config.yaml
num_hidden_layers: 14
intermediate_size: 1344
hidden_act: "swiglu"
bias: "qkv"
init_std_qkv: 0.0572
init_std_o: 0.0
init_std_up: 0.0572
beta2: 0.99
lr_head: 0.00858
max_grad_norm: 0.5
warmup_steps: 362
doc_mask: true
Each number is 128 + 32 x the weight over its row's rms, rounded and kept within 0 to 255. Layers, rows and columns count from 0. The size above them is the row's rms in percent of the matrix's.

# layer 10 MLP down, 512x1344, rms 0.0293, rows 423-463, columns 504-671
size [ 97  96 100  92  99  97  99  99 103 102 101 101 102 113 100  99 100  98  99 102  98  98 102 110 101 103  99  96  98 103 101 108  98  97  98  93  99 101 109 102 104]
[[ 95 123 111 177 133 125 123  83 140 111  94 150 156 176 103 100  86 107 207 116 136 135  92 119  66  99 141 143 122 126 129 168 117 105 123 122 175 158 152 140 192 113 122 117 180 104 122 101 160  95 139 139 129 104 144 111 143 143 124  78  74 120 121 162 122 180 161 135 121 140  97 136  95 104 110 119 130 108 154 134 127 135 115 122  89 174 130 142 114  77 186 108 141  54 147 142 118 129 134 178 117 159 125 105 139 115  91 141 152 156 145 153 117 153 168 113 114 100  59 151 117  95 125 108  79 118  75 109  73 123 156 142 128 140 104 182 130 108 112 100 133   0  77 115 142  42  81 150 141 179 126 161 151 193 117 100 159 135 116 147 148  73 133 146  78 104 113 108]
 [ 82 120 123  76 166  79  97 150 155 128 126 151 185 142  99 158  92  78 111 133  90 110 133 103 135  92 152 210 112  69  75 140  88 119 123  94 111 138 139 126 126 141  97  78  75 108 140  69 127 129 181 160  95  95 118 104 138  68  75 103 124 153 138 176  80 125 161 100 101 101 121 119 162 157 181 168 138 143 173 142  76 116 184  94 157 126 175  76 100 163 137 147 199 135 160 171 158 147 186 173  91 134 147 123 161 163 175 132 109  86 178 123 119 162 140 147 163 173  51 189 176  76 172 106  99  99 131 170 107  70 173 112 142 176 116 140 165  59 126 128 154 128 133 126 206 170 119  79 106  96 148 147 190 157  99  81 107 146 163  64 140 169 118 171 150 138 104 133]
 [148 125 180  79  67  83 100 127 173 166 131 127 173 136 149 116 123 148 175 113 145 134 121 171 146  87 131 141 141 123  74 124 104 170 120 107 135 158 139 233 171 131 119 126 103 157 137 128 147  91 138 108 104 129 143 123 108  92  80 111 129 139 156 135 127 149 128 127 109 130 181 101 128 190 135  92 155 185 127  92  92  59 138 142 124  96 167 128 150 120 111 141 146 106 144 159 100 139 123 160 121 101 158 134 139  73 117 102 104 130  68 125 208 169 139 134 156 103 154 135  57 124 132 119 125  99 161  76 158 107 118 164 138 162  63  85 167 124 130 164 117 143  86 113  96 130 139 137 132  92 108 104 149  92 127  74 179  99  96 174 177 144 130 151 113 126 100 160]
 [153 104 131 110 128  53 108  71 181 121 146 110 100 121 100 121 103 124  85 160 114 196 149 164 119 161  86  12 168 113 132 111 106 124 132  81 166 178 130 151 119 128 103 132  63 100  98  87  78 152 124  98  99  76 108 169  74 100 112 120 125 175 126 108 145 162  98 125 147  67 206  35 130  93 140 127 128 145  73 192 119 151 108 161 189 116 156 142 128 124  82 164 170 123 133 156 113 153  89 165  90 117 218 110  94 157 147 115 107 138 135 121  73 134 146 194  30 148 118  86 184 129 153 103 137 173 123  97  97 169 119 156 125 186 110 164 138 178 129 175 141 104 145 204 148 142 180 134 108 135 143 132 213 136 133 147  50 188 156 133 142 139  93  98 150 105 167  68]
 [ 94 135 170 152 101 133 110 164 141 105 144 229  67 154  76 111 117 110 146 138 120 159 158 160 134 177 147 116 120 143 122 133  95  83 100 119 189 155 170 121 168 125 154 174  81  61 108 140 175 106  67 113 155 156 131 143 130 173  79 125 142  67 202  73 106 136 129 118 118 135 150 103 129  88 124 114 224 159 126 174 135 100 132 135 106 141  89 123 126 167 106 177  84 134 159 118  87 131 146 126 119  94 113 125 118 125 146  91 127 155 152 191 154 123 102 150 172 113 194  94 207 140 161 158 191 137 122 129 102 128 126  89 132 146  67 124 150 168 157 136 138 116 100 138 155 130  97 156 130 123 110 143  78  66 174 136 110 147 119 108  67 134 174 109 185 114 103 141]
 [123 169 146 161  31  82 138 104 139 197  82 111 138 148 135 135 210 120 150  89  66 122  67 156 224 148 130 142 164 118 177 140 126 145 106 115 127 142 152 129 101 118  89 180 138 120  94 120  57 148 146 144 125  51 156 150 158 159  95 130 120 175 109  96 184 116 115  93 151 131 105 127  65 170 210 176  48 154  93 137 117 137  72 138  97 155 137 161 172 126  73 115 122 113  82 149 130 113 173 134 118 103 127 134 149 150 158  80  89 107 107 137 134 143 150 115  89 150 137 124 132 107  74  97 178 120  94 156 159 101 164 148 122  89 124  99 133 133 121  95 182  80 132 157 140 157 105  96 140  99 146 125 113 117  69 178 116 169 105 116 135 152 142 115 156  98 164  73]
 [112 114 114  94 198 173 168 188 163 147  83 162 153  84 118 119 146 127 130 112 129  83  36 117 106 116 172 156 132 144 121 186 152 103 146 123 121 143 107 122 119 133  84 144 103 124  94 134 159 138  82 117 124 106 152 160 127 117  94 121  96 152  92 151 105 103 147 138 194 147  90 111  65 108 120 123 119 121 129 103 149  81 159 128 176 113  81 128 137 100 138 122  96 130 102  82 146 170 125 126 178 151  80 150 146 111 145 169  60 181 102 122 187  61 149 111 119 142 156 128 169 102 131 188 111 164 128 119 101  99 144 103 149 142 126 166 111 147 124 127 153 139  96  89 100  99 110 127 167 127 152  93 127 149 133 151 104  90 139 130 165 125 158 147 109  99 184 138]
 [ 88 103 129 121 132 132  85 138 128 162 119 181 181 176 126 130 155 131  96  89 112 132 141 108 135  81 204 119 114 148 130  83  91 138 161 134 100  68 134 133 123 163 152  99 130  66 106 152 118 151 170 167 131 112 101 207 153 137 136  94 135 151 175 140 131 142  98 110 165 161 185 111 148 185  66 125 113 101 141 127  83 175 175 177 132 173 137 152 147 107 200 119 150  85 172  99 163 112  98 164 132 178 126  97 132  72 139 111  82  98 119 109 109 114 159 170 104  70 122 114 163 191  95 107 111  89 104 121  90 103  96 186 113 124  79  35 193 146 118 152 158 122 130  96 182  73 149 136 181  76 135 145  75 163 172 143 111 115 141 113 110 142 149  81 143  96 161 102]
 [154 140 132 149 136 119  84  89 105 208 151  83 162 101  97 157 159 151  85 151  93 119 111  87 164  87 170 191 124  75 144  83 110 203  31 106 156 117 110 173 149 117  96 137 106  82  43 141 156 144 164 152 107 106  99 192  80 117  92  62  84 168 102 190 142 174  75 204 109 167 133 142 139  92 122 206  89 107 150 161 152  93 136 108 201  59 189  79 104 120 139 138 125 151 133 130 107 120  86 110 155 138 151 120 144 126 135 193 175  72 112 197 144 129 104 145 164 152 101  71 201 154  79 133  84 134 132  83 154 113 142 118  86 165 147 169 132  96 129 118 104 118 137 137 151  97 116 119  82 156 160 109 117 119 156  67 110 188 123 114 141 156 192  74 121 128 145 127]
 [136  95 104 126 109 156 180 174 158 185 151 185  99 147  80 146 141 123  94 175 131 154  76 143 164 165 119 152 113 192  81 149 101 175 189 159  63 122 135  87 145 185  89 180  84 154 119 109 195 109 173 145  91 125 133 197 131  54 160  76 117 139 125 166 140  66 105 159 129  93  85 172 161  96 158  74 147 126 218 107 113 183 147 113  67 154 114 143 144 150 127 137 138 173 127 153 175 162 156  46 149 141 165 129 138 147 143 149 134 121  99  92 107 174 142 118 136 121 177 176 141 160 166 168 118 168 115 121  94  58  92 150  93 129 117 159  66 110 105 194  90 181  81 131 131  74 170 162  58  85 177 142 183  82 125 117 114 103 107  82 124 164 171 129 185 121  90 122]
 [112 106 123 122 129 172  73 136  77 145  71 146 139 184 149  70 121  99 103 120 167 139 122 105 128 133 153 136 179 117 136 147  71 127 139 118 141 160  90 174  94 106 146 101 136 126 195 132 176 132 140 108  70 152  88 128  36 110  98 138 170 112 154 148 154 111 143 134 129 132 151 111 160 160 147 121 142 120 141 113  75  75 131 129 123 124  94 134 121 129 171 189 106 138 119 129 151 131 103 160 159  96 154 156 154 125 141 166 104 144  85 122 133  74 145 114  90 105 138 136 131  90  74  94 132 118 172  54 163  87 129 184 150 100 141 117 130 145  86 143 177  93 162 119 199 114 116 136 135 186 105 133 130 182 160 138 141 189 181 100  82  57 146 120 153   8  54 171]
 [143 170 133 200 140 131 158 160 144 137  84 180 110 124 134 119 150 115 144 118 111 116 125  97 151 154  72 109  91 100  66 104 155 171 108 108 188 108 143  90 131 116  76 130  96  97 158 171 118 115 164 181 149 132 115 169 138 154 114  76 141  99 141 134 163 142  87 134  97 177 181 120  95 108 135 117 129 140  87 114  76  63 162 193 129 137 102 151  70 143 119 141 143 134 133 112 111 155 162  74  89 142  91 184  94 111 137 143  71  97 130 118 150  78 147 148 109 142 144  94 125  73 145 121 142 147 158 176 163 104 171  88  98  84 179 135 107 155 117 122 134 146 135 110  95 124 130  44 161 129 148 158  40  90 170 129 167 127  87 169  98 151 143 147 144 138 104 128]
 [145 103  87 124 101 102 147 179 123 125 109 174 176  72 133 154 127 111 141 124 117 132 183 179 131 107 113  78 165  81 130 125  92  92 188 146 111 108  74  73 120 132 176 173 194 153 135  89  74 108 132 114 127 126 102 115 135 106  90 147 135  79 126 121  83 182 139  98 162 154 127 184 133 121 165 145 177 113 151 233 145 126 194 164 124  76 184 126 162 118 182 131 161 187 163  60 204 108 101 209 131 101 137 134  96  89 127 165 116 140 136 102 102 181 164 119 106 177 119 121 177 114 114 107 120 187  84 116 143 143 170 150 141  72  92  57 175 113  97 196 115 133 142  79 152 132 164 115  53  93 155 146 126 133 133 149 161 138 156 163 181 164 118 177 160 117 134 125]
 [ 72 149  86 155  97 181 114 110 142 151 114 158 152 136 117 193  88  93  89  96 121 172 138 134  50 137 137 118 219 150 110 151 114 154  92  98  68 120 160 141  81 121  96 144 142 106  74 134 123 150  96  86 172 116 115 119 135 102 114  68 185 136 128 115 167 131 124 144 140 175 139  97 141 152 145 145 122 148 125 115 131 204  99 120 155 169 167 132 143 140  64 123 146  58 120 196 153 144 159 119 139 147 201  82 159 115 134 131 116 120 142 139  75 135 196 122 148 161  30 166 123 122 184 157 100 147 124  44  88  83  82 142  95 111 135 121 168 192 140 145 120 101 195 104 214 146 121  90 109 150 206  58 127 122 107 101 121  98 136  97 151 175 144 126 157 154 133  54]
 [131 111 175 167 153  90 199  78 147 115 121 132 125 168 110 150 150 114 145  67 106 146 117 130  86 111 123 168 178 151 147 138 174 108 151 162  61 122 136 129  61 171 117 125  93  73 165 167 131  66 109  77 156 109 138 120 154 133 126 178 129 138 123 101 137 159 161  55  68  59 107 235 108  86 142 117  75  91 139 110  75 162 121 134 157 142 143 106  79 153 128 150  83 120 128  82  84 155 173 130 144 103 155 146 177 180 142 144  98 119 119 114 134  66 131 122  80 124 122 149 149 148 163 136  95 113 103  77 101 133 117 151 126 127 148 141  71 118 161 171  90 129 104 152 118  82 158 183 124 138 146 128  95  53 140  67 144 191 167 145 148 150  64 154  86 124 196  97]
 [135 106 144  88 142 113 135  98  94  83 120 151 139 138  88  97 154 162 122 115 179 124  93 146 102 154 106 148 120  78 131 132 162  76 120 143 116 122 113 118 164 138  89 129 140 125 101 109 114 151 100 171 149 143 184 110 124 124 188 122  75 116 100 102 140 141 181 156 110 122 180 140 151 203 103  83 140 164 149  85 141 184 122 144 140  90 161 149 139 115 109  93 196 150 140 151  92 154  86 137 122 160  76 123 112 124 148  89 131  91  75  71 152 100 142 122 139 118 141 152  48 112  97 143 121 179 159 153 158 141 112 124 136 122 140  90 161 129 142 140 140 150 117  80 113 157 102 140 159 145 184 102 144 150 111  80  82 138 100 127 153  65 109 113  69 148 148 158]
 [144 142 185 125 162  65 139 162  92 121 124  98 167 124 149 154 136 122 175 108  95 135 115 101 146 154  96 106  94 155 188 109 147 199 137 124  90 145 174 194 185  66 133 146  74 129 137 131 146 159  92 163  92 152  91 160 117  65 111 137  74 140 132 116 124 112 135 174 104 140 166 184 147 102 146 119 221 129 139 142 114 190  91 143 115  37 105  83 121 142 152 157 153  92 144 102  89 158 135 121  83 122  92 138 139 126 157 182 146 153 180  99 116  98 108 168 105 134 153 167 128 164 166  74 128 152 126 133 194 117 155 126 160 179 158 131 144  83 138 168 157 141 113 130  89 107  67 157 119  93 124 173 127 119 172  94  84 163 170 160 135  88 106 124 100  94 149  97]
 [143  82 129  68 168 177 141 120  82 109 115  88 101  52 151 135 127  98 135 132 142 147  62  97 146 117 152 132  82 128 113 154 146 116 108 165 131 126 106 126 105 144 149 120 125 147 132 139 110 129 125 168 191 106 152 170  98 149 141 119 129 134 158 141  70 112 133 133 144 124 151 124  97 163  51 115 171  48  97 136 127  56 157 142 122  90 115 173 104 121 101 160  71 138 101 117 104  76  99 142 180  74 194 149 104 103  52  99 111  82 140 152 179  98 176 174 162  71  73  63 110 107 160 129 126  93 145  74 134 111 140 120 175 106 157  49 112 100 152 131 137 135 183 157 118 158 141 147 137 182 164 152 122 157 143 124  54 100 169 129 142 129 133 152 108 132 127 159]
 [119 122 130 170 146 122 112 124 144 115  96 175 113 191 150 162 141  85 144  79 134 130  89 186 120  92 116 119 165  98  78 158 102 177 126  49 174 133 108 133 143  93 133 111 134 120 110  78 170 135 116 135 124 160  48 140 156 167 111 137 159  90 123  71 113 135 154 127 168 114 137 109  50 105 126 203 139 125 138  71 147 138 107 137 137 181  87 125 138 149 146  91 170  75 129 178 133 105  83 138 159 149 120 142 184 152 139 185  84  78 152 146 128 148 100  75 105  99 127 192 122 116 136 139 117 116 155 121 101 189 128 106  92  98 132 128 106 123  62 154 177  85 176 125 132  79  94 169 153 167 111 130 128  94 114 123 126 125 138  84 135  92 125 106 150 135 125  95]
 [148 153 112 105  99  85 137  55 168 124 226 116 112 118 100 128 149 128 133 118  62 121  69 143 152 104 144 189 138  62 107 115 154 167 143 149 128 179 115 170 121 128  95 115  88 147 124  77 130 121  78 137 106 173 144 165 147 135 147 173 140 101  93  81 141  86 110  99 154 149 114 120 132  92 121 169 125 123 124 181 107 114 124  47 149 143 133 116 123 131 111 131 148 184 163 117 133 197 152  98  44 171 162  78 161  79 170 118 133 147 150 136 113 225 130  95 102 129 144 129 119 172 127  99  94 123 106 138 110 134  71 154 103  99 146 126 151 160 132 127 142 101 141  92 126 107  80 144 146  59 125 124 105 113 130 148 135 128 102 147 119 100 149 148 164 116 134 152]
 [144 200  68 170 137  79  99  88 112 194  86 146 149 102  88 156  95 174  99 120 135 121 164  67 186 133 165 182  62  96 113 186 135 174  95 110 116 155 124  57 159 110 166  81 164 158 118  71  92 183 144  60 120  84 152 135 106 128 135 159 100 108 117 172 146 118 113 127 127 102 122  74  65 121 102  71 130 135 102 125 139 187  84 166 157 158 106 166 128 109 152 142 151 125 118  95 125  90  71 190 133 141 133 116 113 133 166 107 137 157 163 145 124 120 138 160 142 166 131 123 129 144 104  71 123 117 135 130 150 160  80  87 126 154  96 100 155 149 120 133  84 150  98 123 106  95 122 124 125 110 156 132  72 142 219 142 147  72 142 102 103 122 126  78 149 195 151 128]
 [ 84 115 104 166  94 136 118 123 151 122 171 105 156 115  81 113  69  84 144 139 137  86 163 167 156 130 107 144 118 116 125  93 180 163 126 137  81  79  99  54 158 133  96  92 142 118 158  59 110 110 132 157 128 130  99 162  81  93 135 125 121 124 129 124 109 114 130 143 138 138 112 132 137 147 136 118 146 132 117 149 141  82 139  90 107 178  64 147 107  42 121 160  99 127 104 126 133 148 165 154  73 114 131 103  91 150 126  91  37 164  91 125  78 126 112 101 161 175 151  84 138 108 132 124 106 166  84 147 168 135 159 141 143 150 140  26 179 136 147 136 125  88  39 161 102 146 145 166 153 117  89 108 183 135 133 127 113  93 127 117  96 129 159 144 127 101 165 113]
 [143 122 140 174 143 109 100 124 193 182 113 168 199 125  83 107 131 146 102  85 118 108  89 112 111 114 121  75 117  96 113 113 142  63 145 149 123 162  96 135 135  48 151 136 207 140 153 172 122 146 111 169 182  76 157 116 184 112 139  88 166 137  89 144 113 159 127 157 120 173 127 148 106 177 180 182 110  90 111 189 125 121 197 152 189 175 133 121 130 144 144  85 148 125  88 113 185  75 115  96 170 160  81 107 117 134 140 147 211 165  98 110  92 173  80 132  81 121 138 120 137 154 146 146 161 145 169  80 109 119 165 187 140 116 201 123 109 132 145 129 118  83 111 146 157 109 161 134 123 135 116 115 163 139  81 130   1 159 139 121 132 175  77 133 143 141 167 157]
 [173 136 122 150 104  93 101 141 178 104 112 102 169 124 114 117 167 146 103 146  87  91 123 124 117 142  93 136 124 109 108 142 172 113 102 130 135 109 141  71 168 131 139 134 115  87 149  59 132 141 136 163 156  99 138 100 154 136  68 157  51  53  99  99  43 150 105  92 117 119 169 165 139 119 172 132 133 109 111  99 129  85 142  84 133  92  83 102 127 115 110  46 131 160 161 125 134 177 124 165 196 167 162 127  88 106 175 109 146 160  93  61 158 158  86 110 140  87  84 131 117 178 143  40  94 136 147 135 130  76 103 122 147 190  92  96 178 131 157 189 150 177 136 182 172 129  90 127  94 115 102  73 126 116 119  96 127 105 151 100 141 155 139 157 124 159 124 155]
 [148 147 110 148 123 109 196  93 103 121 164 113 158 154 161 138 136 151 124  77  96 111 130  87 182  93 104 166 108 114 149 129 121 124 139 163 146 163 175 132  86 152 189 148 157 139 109  64  73 139 145  55 128 162  93 159  97 174 139 112 125 100 164  93  96 151 165 122  82 154 126  96 126 119 134 137 134 154 171 112 111 145 127 159 151 133 152  71 147 112 132 144 172  62 156  88  93  72  74 100 132 127  88 141  91 119 124 140  89 138 160 132  75 121  70 178  90  98 202 137  93 118 170 113 140 121 152 128 119 138 105  88 126 125 155  57 157 158 143 158 155  35 154 156 137 139 132 180  84  80  49 167 154 182 171 144 125 161 152 139  82 110 145 124 131 142 194 154]
 [ 90 122 110 136 132 142 133 101  89 139  95  81 163 163 114 156 158  98 136 197 100 136  98 189 155 162 125 152 139 118 144  93 157 112 152  80  97 128 134 128 161 132  97 151 135 173 164 147 149 110 149 128 110 175 149 125 139  93  52 114 129 110 118  75 138 144 153 114 163  86 135 101 129 147 142 143 186 104 102 144 170 134 169  93 158 123 139 150 157 103 125 181 124 161 185 138 152 149 165 169  83 102 124 182 138 157  60 126 115 134 110 125 105 166 192 141 132 144 151 121 172 118  75 112 101 150 160  74 201 187 105 175  88 129 174 115 176 125 144 118 153 159 188 109 135 113  97 112 160  69 184 149 158 108 146  97 162 172 134 108  83 113 127 175 115 101 124 132]
 [127  90 122 138 143 127 173 105 154  93 153  90 119 142 133 121 110 140 161 134 142 152 115  87 142 100 165 118 100 138 117 114 170 152 135  96 161 172  61 104  94  74 170 170 131  74 163 137 134 199 139 162 115 144 145 126 125 106 152 125 146 110 126  78 141  48 133 107 151 158 124 150 124  90  50 137  78 129  82 120 153  96 117  93 142 154  82 114  89 142 140  99 109 130 107 115 163 184 172 105 168  72 124 110 138 123 153  92 124 201 187 121 136 148 151 118 132 114  62 149 162 135 123 159  94 147 132  92 103 104 171 150 120  82 166  98 177 129 121  81 122 117  86 166 147 146 102 105 150 119  99 164 101 134 112 157 151 112 136  94 107 125 109 155 136 147 103 171]
 [112 121 134 109  88  85 139  90 161 121 217 140 154 114  96  99 140 162  82 157 134 147  86 160 119 117  81 111 136 153 155  43 134 105 168 159  51 141 139 129 167 125  88 124 101 143 149 102 142 159 168 183 139  65  94 121  92  87  89 147 170  88 165 146 167  87 107 115  59 101 128  96 164 120 145  52 192  89 152 120  91 167  87 155 128 141 126 145 109 102 140 107 104 110 121 127 139  89 136 149 144 132 113  74 148 104 166 118  99 122 181 125 130  90 169  92  95 148  38  95  89 126 127 133 187  76  89 200 124 107 141 184 131 129 154 186 109 120 143 106 136 147 133 104 143 148 121 139 157 111 114  95 157 142 151  75 124 118  85 122 140  89 126 108 183 161 111 132]
 [ 99 108 136 128  75 110 135 106 163 120 127 158 184 108 106 190 106 107 114  89 187 116 144 146  74 110 141 123  75 121  97  90 133  91 126  93  87  99 108 126 100 154 117 106 144 115 133 119 107  99 143 116 126  86 141 128 110 101 156 176 133 107 135 136 112 107 152  97  58 161 103 145 135 104 113  66 106 129 121 170 109 109 148 109 130  46 130 154  56 155 152 116 131 127 159 155  78 121 135 176  75 144  76 161 177 146 129 185 149 171 144 162 131 138  76  88 112  80 117 104 144  99 143 155 148 128 115 108 165  94 207 100 122 122 113 145  55 106 188 118 114 133 148 157 125 134 186 127 164 134 163 152 155 146 114  71 104 178 137  97 132 148 131 139 125 182 132 160]
 [100 103 134 123 141 176  96 163 122 159 168 110  85  92 157  99  81 148  91 113 207 167 149 116 128 131  89  90 176  90 125 124 115 132 208 116 141 150 169 150 136 155 131 149 169 143 122  81 125 136 109 167 113 165 130 104 124 152 158 148 152 182 102  95 131 161  57 104 125 180 142 159 180 124 130 138 158 122 134 133 127 144 131 104  63 151 148 110 140 114 124 153 133 190 155 156 146 118 102 124 129 191 123 192 160 148 124 109 119 115 117 114  60 166 169  84 136 164  83 150 100 118 102 144 159  99 164 143 233 157 162  99 119 159 152 144 158 121 143  85 131 222 126 151 142 158 104 101 119 175  53 185 147 182 148 121 100  68 104  96 164 120  84 120 172 169 128 194]
 [100 197 158 154 154 101 106 143 133 143 129 104 162  93 100 108 121 161  76 142 156 176 122 164 108 127 129  81 110 138 130 177 107 168 111  93 114 155 136 155 122 126 120 121 145 163 172 168 151 163 108 146 127 131 171 140 151 147 113  85 123 117 149 150 148 149 105 101 173 116 108 146 129 171 105 182 152 116 128 100 109 113 108 183 162  84 177 131  83 146 154 171 109 113 107  58 123  92 129 162  77 166 134 119 107  81 154 182  58 130 113  99 156 147 131  78 131 135 126 154 138  85 130 163 133 131 141 157 139  90 138  76  99 140 185 117  96 141 187 149 119 121 177 120  76 125 140 152 200 151 114 175 133 135 115 119  30 178  58 169 135 141 119 121 195 137 130 112]
 [ 98  40  99 129 184  96 114 144 130 158 171 133 134 149  97 151 137 118 130 153 126 138 121  41 114 172 123 147  86 172 114 133  96 114 101 144 165  97 146 174  99 109 145  57 197  92  90 133 164 125 176  97 152 105 193 168 170 215 111 140 112 111 104 129 121  87 183 165  85 136  89 130 163  63 105 130 185 184 169 143 130 136 127  66 136 152 108 134 129 126 137 109 143 100 105 107 112 131 163 136 189 116  76 118 164 140 104 168 137 132  80 111 163 159 129 163 106  99 126 165 164 135 126 110 138 133 173 144 168 118 139 116 141 139 116 149 154 152 151 127 143 120 130  93 130 141  86 122 154 124 144 127 131 146 138  91 210 153 137 140 155  97 162 172  97 116 132 147]
 [120  70 121 176 134 149  95 113 122 161 110 150 117 209  82 114 158 139 108 117 141 135  97  84 110 106 136 191 129 163 124 131 130 168  72 146 161 151 115 132  79  88  44 130 133 127  97 211 129 155 165 133 138  56 138 118 164 110 106 107 172  30 155 181 153 146  91 119 125 176 147  81 118 155 127 167 117 132 128  85 103 131 122  57 121 148 113 176 142 139 145  53  88 123 134 141 125  43 128 199 164 176 130 158 140 124  82 116 149  82  90 152 156  88 116 185  40 122 116 185 108 127  65 110 155 185 152 116  72  62 139  65 196 119 120 148 157 155 137  96 150 156 121 189 171 177 166 180 173  67 104 120 120 152  87 166 104 142 156 151 163 128 165 110 214 134 161 155]
 [125 159 119 167 134  90 142 181 143 142  40 177 104  98 118 115 160 111 147 125 159 127 141 104 125 130 114 148 127  76 130 104 127 158 131 172  62 128  97 132 130 132 137 110 145 116 117 148 122 115 130 172 149 132  94 135 137 116 153 122  83 124 177  84 153 131 118 142 151 119 113 159 136 117 148 114  94 156 152 173 137 123  80 130 128 125 140 111 111 120 143 111 170 209 157 112 158 118 127  79 150  99 145 126 113  82 134  90 129 136 124 147 159 126 139 134 222 136 195 116 201 122 152  85 125 181 137 169 135  83 115 171 114 131 182 135 131 129 133 151 164 138  87 153 144 147 192 143 140  99  77  97 142 115 111 115  84 132 120 130 114 158 101 104 119 129 126 119]
 [ 86 162 149 135 140 121  96 190 125  99 101 113 133 134 147 124 135 123  91 117 101 145 142 170 169 102 141 105 189 102 100 117  51 126 156 163 114 119 120 165 153 128  77 103 146  81 169 155 111 162 125  47 147 125 114  85 145 126 141 138 136  83 134 133 175 127  88 175 206 140 164 149 111 124 113 130 145 122 140 194 160 117 117 177 159 119 139  49 128 149 201 121 164  94 119  76  97  52 101 128 162 179 141  95 124 175 172 142 121  83 125 146 131 104 156 124 109 112 200 126 170 133 179 132 150 159  85 136 145  98  94 106  57 141 183 158  79 178 139  83 153  96 166 110 128 123 127 115  80  74 162 155 152 132  87 145 175 149 150 173 135 147 121 118 145 164 119  88]
 [153 149 134 159 116 110  96 146 136 139 157 143 136 115 112 113  87  75  98 113  88  94 131  53 157 130  96  53 181 171 207 139 147 154 116 128  96  79 204 156 125 178 114 139  70 142 151  94 176 111  98 136 120  71  99 119 119 137 131 180 143  84 187 123 152 126 136 176 106 112 109  53 107 129 138 163 125 107 156 161 122 156  86 120  57  95  99  78 178 128 104 138 126 127  88  94 153 140 178 115 127 143 141 137 105 109 144 149 161 112 111 133 131  96 119  69 155 147 129 137 133  88 182 154 102  78 108 128 107 159 200 148 162 134 122 121 128  79 126 131 127 144 158 203 194 179 107 138 116 116 144 124 103 131 127 121 118 149 110 133 174 109 173 122 168 192 148  93]
 [184 153 129 106 129  91 100  86 121 162 178  82 147 142 136 125 122 127 135  73 128 124 120 136 133 134 142 130  73 121  83  67  99 120 143 122 168  99 232 171 145 124 144 123 100  38 119 118  80 126 114 188 162 144 162 154  88 119 183 151 174 138 223 175 146 108 112 125 113  86 163 124 139  90 198 141 199 136 133 118 109 124  80  98 187 170 185  73 165 160  98 161 156 101 117  95 195  84  98 115  70  97 164 119  86 101  70 109 154  65 132  76 162 146 165  74 133 124  23 140 113  74 151 128 144 173 120 118 152  55  95 106 162  94 117 141 106 149 137  72  96 145  97 126 114 129  88 106 171  89 121 157 146 108 134  90 125 156 135 115 140 138 126 186 113  70 162  92]
 [182 159 144 104 156  59  55  69 147 110 143 114  69  99  61 175 139 144 121 130 156  89  93 105 230 179  86 123 113  94 129 149 112 191 158 145 146 181 104 162 168 146  95 143 139 142 118  82 107 125 158 132 194  95 149 128 172 122 172 109 119 125 127 186 130 137 135  96 153 106 127  83  85 141 117 116 125 118  80 165 143 151  64 110 157 135 110 124 120 157  97 115 134 115 155 128 154 154 141 201 167 158 143 146 128 142 164 121 131 149 123 161  93  99  91  81  82 139 114  86 113 172 185 171 102 121  91 110 126 129 134 132 140  91 134  75  95 213 148 160 107  97 187 142 115 128 134 166 133 137 120  94 140 163 110 117 190 161 145 123 126  91 137 192 141 150 190  73]
 [193 125 105 153 120 135  93  46  60 143 137 156 154 131 123 150 134 114  90 139 121 145  97 123 177 161  93 122  65 144 184 135 115 115 162 139 109  95 124  98 170 135 144 175 142 157 130  82  57 108 160 189 140 178  99 104 158 168 152  53 180 157 100 139 105  88  41 137 137 104 124 156  82 127 173 155 147 129 103  98 136 166 101 163 126 152 147 105 147 171 151 173  98  79 124 250  95  91 150 117 151  72 153 183 173 148 104 172 120 103 131  78 124 104  91 125 109 178 137 142 133 184 113 129 136 133 103 106  86 160 106 136 114 134  89 114  78 149 132 136 155 106 150 124 100 104 119  48 147  91 126 117 140 112 144  89 181 129 103 199 149 143 149  99  86  83 102 134]
 [ 96  58  98 159 128 116 103 121 118 167 139 130 172 133 132 168 148 145  79 123 168  94 102  80  89 126  95 120 101  75  90  75 118  86 128 107 109 112 159 109 127 156 105  73  98  82  76  64 134 132 102 162 176 120  86 126 149 157 137 115 130 154 190 105  96 119 127 148 162  76 151 166 166 136 148 120  82  98 124 147 135 145 170 127 135 142 113 104 103 151 112 106 182 115 118 144  86 102 117 146 155 135 142 155  83 127 155 111  99 143 119  86 138 129 129 117 113 125 146 125 159 144  95 146  89 162 187  44 137 110 180  86 198 150 129 125 143  95 157 151 104 138  97 119 141 110 139 172 118 147 148  97 162 143 216  95 125 157 142 143 112  90 157 124 141  98 191 117]
 [144 152 142  96 146 181 153 141 129 157 134  87  99  88 150 220 165 109  55 134  92 111 154  89  68 121  57 128  94 127 138  77 119 133 142 102 148 147  94 111 137 152  87  82 143  78  82 133 119 142 146  84 107 157 138 143  83 147 115  96 131 138  58 132 126 132 170 158 126  90 139  82 183 148 109 114 134 127 121 180 137 146 129 122 101 173 119 123 150 141  83 123 114  87 108 117  85  82  92 187 181  88 123 130 129  84 143 104  99 174 162 141 100 186 166 139  59 127 123  68 118 104 143 139 120 127 122 114 146 113 101 134 105 128 202 147 111 123 194 199 146 119 174 126 135 118 129 154 143 141 133 169 120 137 155 162 142 148  86 103  85 150 108 116 118 156 139 178]]